config.toml
num_key_value_heads = 1
head_dim = 32
qk_norm = false
parallel_block = false
init_std_o = 0.0
warmup_steps = 219
schedule = "wsd"
decay_fraction = 0.732
max_steps = 7374
dataset = "wikipedia_en"
Each number is 500 + 50 x the weight over its row's rms, rounded and kept within 0 to 999. Layers, rows and columns count from 0. Numbers have three digits each. The size before them is the row's rms in percent of the matrix's.

# layer 7 MLP down, 96x256, rms 0.103, rows 0-82, columns 0-31
096:486596458472475471450482542582503547542449498492466417469444478563471450418575573482461454530517
095:594529538461508473560487522489527484506485459467440510474497499426470547486474618577536626443450
092:547539597445491492511518477535550541473574494481437477604445427572500522480505529501539522405591
100:528479564508545483490489513542446592542467489449535454494505579445455478568518524507436601554470
100:536515505513476598539538580524496454441431528546342441437544503521456527394492513482407459482582
105:466554484470473510545338615466487519514498478475448461449515469522509423495600547509467490454466
097:564519600498488464486545552543482504529495445408435504603473510428480523717550452506501574532497
102:498504483483462442510513467529512386496395575519403486412474512552450577421548417528499418477538
096:499460470500588521414547538494455445448630453500459462535472506529519543590504489528435427471521
106:495466512571511530530413504459448474511496488495503466555571476415520457541451577526563450532501
093:506528455543513473526515523485525416452451491525445518523458428525528454481522534466458462556477
105:542493420474548482544445476412542566514536552548501470535465526413494570554505548599561493546413
099:516550584431435497526513507517416529581443537520476618549498520488503492461508489468494496553413
099:611478506463529506442552477479419590433487483542577461466370521422417489581519478555473380507505
142:471522573456424435475370579439510508488508582493549561511476611468481543435500487517466475590420
086:494579414482540467514470529488475553597469583546465517445455412487525488452572399505525530512489
102:543495460486575471548438428483569540588540536487503561471490501435562468512536476532469502529533
097:527500497456472433574416471452613530448506512482523461537517480528517520522453540516514567546448
103:540608542651485551516508481417519451573500548449457456434511423441479533476413522531415499536487
107:417572548387552522430496535491465450580530544538465511539574434458501507499492504389511497491481
109:489459582506514514512507439459385503493471520500423474457536566593463502548426490488505459434557
101:523461479470458503417564408556480489510525516363531531463519575497430507508567358441429475490583
108:562479475493475393544432512508468583440499481532487536470481519517519469548543548520576525526434
090:386535498469450604538512599465447427447582487474461499534550500433512487444436487523380482501601
084:500537445498537449450443480487506469473464567483424402431420510470518443564497466459481574467459
094:521587509493457435518525510495503421534479509480479476502414409521507570459361497448459465462407
106:452503544440421438553512493495493607492514495441431467524482501482555540482549495518408485546549
095:517493505497615534558474561532572606532474552490529604496519433598570467542492516593458489529435
102:487476567505557500531523447477528526526452540465513417541514594478565584546489577459567501487486
101:534477561537523497506408449476495506446562524542420576384492586477475494473444502451522455508523
092:449404515494509489505507518520526500489382485414568468518449496501451578527545577525600459425467
103:466556486514489459511456458478518483534558476521503397551507444453467539423481472562503534426478
097:500525479482541528599584532520497470497513501422546432502576510525529460409428519511462563437494
103:478546524455522454494606605458457513477451472477432544494480504514416481534587478454539518455484
095:515507433541508536507563564478517416490526478451544612537493490477546530551384481549640509528526
117:485504469501370522592413554453528521498538434523513467465460459483509520537497559505504532472559
100:494577526499603506443472460460468624444453506544511505579537527490591511446462521527466546502507
089:516480534470540465548526460591457535470477433489467435582535504440440508483441451486539490440439
101:474448492475460510485525444499451484602552500455360511455449527466358503537499564484502495491544
096:521477575453459544544500594512497488545383443538519568528602489558516507448499517602457525463537
085:480579478524484495546536450487449544529441575463623469498530496458569509526513476583498463546466
092:552489423497476457547526548495592485521463439431438565553489509451480571494461514514518525485379
107:566494453485503471485528501505473490641528566503399513522564501374424484418432533431496398538519
094:459498520499457554436483348524587547412501544494499515653461433466415462585500451522489526510623
090:456539548440543520504471452436453499538519541407482533511409476452419541588473497523506483558503
112:525505473563514484536450499502548437493521542522613546548441565493542492527482471465485511489389
107:413513517462558596546467548445550553531411439586539415510437470517508480472638451493525531544586
094:541575446516450501406533535595391546434516602519611499474476526550506451433549560525608440443492
102:453491571484474499537432409499507507460481563504597455530502433508516483422501528463450458465541
125:411487526446438530522480441494391484575500461451511379418447595516560532493542477571521443467525
090:495547615470539526526419569544506552589487538548497536477561516503490532525473557522502465519542
112:499495555459504506464528390618484552452480539496528573615540462545464457452445448473473474461509
107:599516572515525415481441474441466482386505520540482461595478528481459424473508485415587555540383
090:484421446487519465577495527530466461476454462508553501527521443503453499430571617476518439512474
100:471543520484511479495530413594548521529501544488514495453552505465599535468465548558554451524514
103:517608510661465452537516457481533364506502547540465502496575441523558431418389437501454533474572
100:525516559445591442522526567551549651464472583599477510507494560556525486498448442480488559481469
102:584523536586523458542449519491513468550506514497562487485506470479551494499486617519472416564462
102:521476584492518519476477557495509588468528424537397471574478564519418533550404564515452497460516
100:456512475511561545473558458413527586478525457557536563503485505554419549418508554489537411558464
101:527544588534510556596523574504496494489540610498479469446549510523467431492430502540526556436574
101:573556539479430464514488584491503446418440499542500537564562499429506436481455481480490543411529
098:496608451527532522507517492587530549552417593549542366523430438575489567445498457490517532467466
096:476479472529532388476401490526487541476479464489491473463452515563499485521492597537538580536354
098:506526483478464506538482569437433489448454513448477570593434460565499508493531420517462493535473
093:438514445545495432487554479456490526454495447418532423547498501488503538561480566522520533356544
106:491544406470558439513394512503438653501444522438438451467495469534517486455523433428372548428430
099:597550525508515479545486497576540489504501485501462508532429511404534546517523548551591515515460
103:534559460555567544452581481489572488490550463386468508647544427451512477519485570552473490624449
101:496539430460492501540505501535508485436482511562571558573431545484509526537484443457532507465500
104:599587497510536407509547478489568509521460530546492522431532499452522460439534552525538535570432
092:493534553510491470534557661420456489498461491461500512594586470474558514525571466524479611475560
091:538449432502514515552458572589570513507536483426488494527452553535442442490476587599480526532554
096:482419413556493509470507518526571483591472521434447458487437477457496523468444537439488485541402
094:427476546458481505435472512564634572482509480657582530514493425499471523458462517528549504369567
091:439482512501464579498501494537465502573437488438406443630501534430518428556427435440533483540508
093:459488538475461557567467474382454468515462459546558529580563516543405543516373535523471496433508
100:574485534483429472539521536498489519488488467436463440505479529462437511533509467531519516476460
103:558527446528506492488446467550573405463418439533527455469555457553496507402437593483496532484522
095:511591517428512371542492577535508565486462555594464554473452539585497489453544617627483406519476
092:536477508518441473508611598520487477478426534515483484506526515557483543475416479516520526563538
096:480420573473451461532394461506537530474567464503516487567526473480526482560527477551481498547463
088:553549527517578452568504477490483632584444482452528497497411495532569525447510512477502435485451